Each number is 128 + 32 x the weight over its row's rms, rounded and kept within 0 to 255. Layers, rows and columns count from 0. Numbers have three digits each. The size before them is the row's rms in percent of the matrix's.

# layer 11 attention key, 32x64, rms 0.12, rows 0-31, columns 0-63
034:120093091102088166119141148091088176098129154114080139161098094090151102125135150203152129125173124105081126128141094123159170161119161110171076116143185103108120065075170122072166125151126173
038:138056080173154124089086114081125092172097114067173110157112126183131160095167154132163121199099116123082141152176124121098175149151154150141101116081180116118162134110152142119095152174146119
039:154134191119115139127094162124166148124092103115099156125131103192154132081099128198097153162186143109158174131113161057129181156121170165126112153098152100103150141111145094177082125185156089
030:112107119160138132127074072131070103158163129130105145162167105121128100112104080148143097119047096143122103127049132140157192115170141106095118136116124174078138177126111187130096085189121153
031:091174147171125120120110175172152142164134147139129137122116122195186155161128153193073142126173135172162138123083138125139144149136150127160180203115129128098173195089165127174156134166165141
037:153192139130134188107114156135145116150112150147131105148136137088192105166118150109188157105132195137108135155087152145127147117199103129149128063133154169116210156122067169130129165093133168
037:101118137155180145136117080131082094188137079157126125157197132155115119132163135144142129143109187113161143135119119165124191124092162131118120133183200208136151175186111149126132163181136151
040:147098122146150139175167142130136083140183202100145137148121186123123160148136113077136149129104124149162075129175132146139064133170113078180160118170076161148110141146118169086137064088093162
048:144124186115076160131157106118152111097119188119123131097067173103155165128109123140146140091099085088112069129166092084102072148161075091149154104177082138137093131150102162101081075121114093
036:124161076163087139102092128193145173114103147168150162090144125149156139113107164197108080173155133120110166135125175137140148154128122164107158116041129088093145146086096117151156152088199135
056:103150127170101152159141109156133130145146207134145168124121167108153174129134141149092152126138075159194100059145144142141060155184078119179149119114087144137152120121145148078155070080167136
041:087111091144106132101127153141107154111114097118123150141112100159092117117163139115119108166104157146084198130045126101111202134093180145120116188090163103148096111080181063153168159161159124
098:056149117202146126166121108142106114149118166112153175157139137114163134114099129116080163154142105163187119080101120116148116122150140146117062137088136150114164152122186158086187107063190161
050:065124075156106149106086124112081188106106100141140135116121101121107133123120164130138112164150149121106194133070140109104150116080200141098084148067138118138133111050126066181169129127131087
150:171094125050107116082132131100137121094131089124090082080103113125090113141149127121151091086100124078073114153136118119098137130094091086127169106154098099121082098108067089143060132174071092
071:188119171103134119142210138141166099134134146123130132142141164127153132161168098126153157084135123131132107145148135138159153163132074137161233127214145107137107132201140173100102145159116167
121:154200127119165112110049142138146117191149110128107141165176114187134119079061099138103114145115163180158117082155113108144138092157114152095059141110138164100108181174113137128144092091124127
117:071077159196187115155171118125120096081131136081117173128134162106174105135175147095125175166138111136183156124095138118167161142096140173104113133102160099141161141106182131148128166138175194
120:166119133121038123157195137124102086171079181156104123105206123091160139122136100142137129112186148117205123139145145161138182141127153146128080104117107161106145158164153152070132157123117144
113:147135162115186139117151162135157093177090094107107167152140091127175102119181059095152139094099115161102107100135106107129225121132092118110149121174125098134087169192174133124134160150105175
125:125114129145133054125128105121105080119109160102137081157128203118076128073145115144124134117123152102128109157115113149156149164104056118119138079103137054089088124086133096164161090048089114
125:166154091107150136113162149147133128091089150133142090148054119113118099170153166126135092131124127103096073100130077092136137145132153108120080043062077131169170094150135111163104084085098176
127:151094120159135128161109089166137130161094076169182148063131106106108134091116079167130076119095096160099124110079094172093110116205113116150121088110127095140147079122139093190166163094152102
130:181129140141139146178168131123163145165153116169124105146145086129102136155086190083147182083132144150138132187127111104209156141168136203164146132136164090115167169133110192140113141115169111
131:083147101077137204148127154087124146132055142183091114096120103123168149102150072123113142169081136108109133155104109084115098099086095109137108160081100078063129132097137123142070108084111114
132:121117134149157136143111130156102096078157124109052091118150117142088134132133087128194156123122119151078127091166113098081187160122134120187054136133119158124178146045105087060131128132111128
124:100119191136102124102113121148151071131139148145107064120138060157064135105158090120098121120140158177160139115088091126105091147093176148124146085132156157152077082146103122185055113132138180
126:127110059136150123137132066115138083110192100082097109110151124092188107094092111129064130084116147140118134111153119164136140146100176109182153092092098113149118135152140105119038141076156080
142:170105096131110131182103153183163158086148173143124162162107144123157142124145108176168169145112158169170135159169170164141123080182123232124161099163130122184100155129133118137116154130099164
131:164147088102138143085176092103112070088109128147110138134141113082123095070065140112126094092096144143100074132124141178076075110127104134118064107076156110088088085113101144121149109185152164
137:138176146153140120183126166140175122108115134161133146163151197101132209177163122147143093162136089183100121138164129144189105143098175143183171134114182131094120124183124105147130153188137121
141:165143086121152148131181134172124137187122170143147132142147163180161132099165179159144142118162161176106141115115187102136121129108127125173188166169196176183167176128169127173114125139161150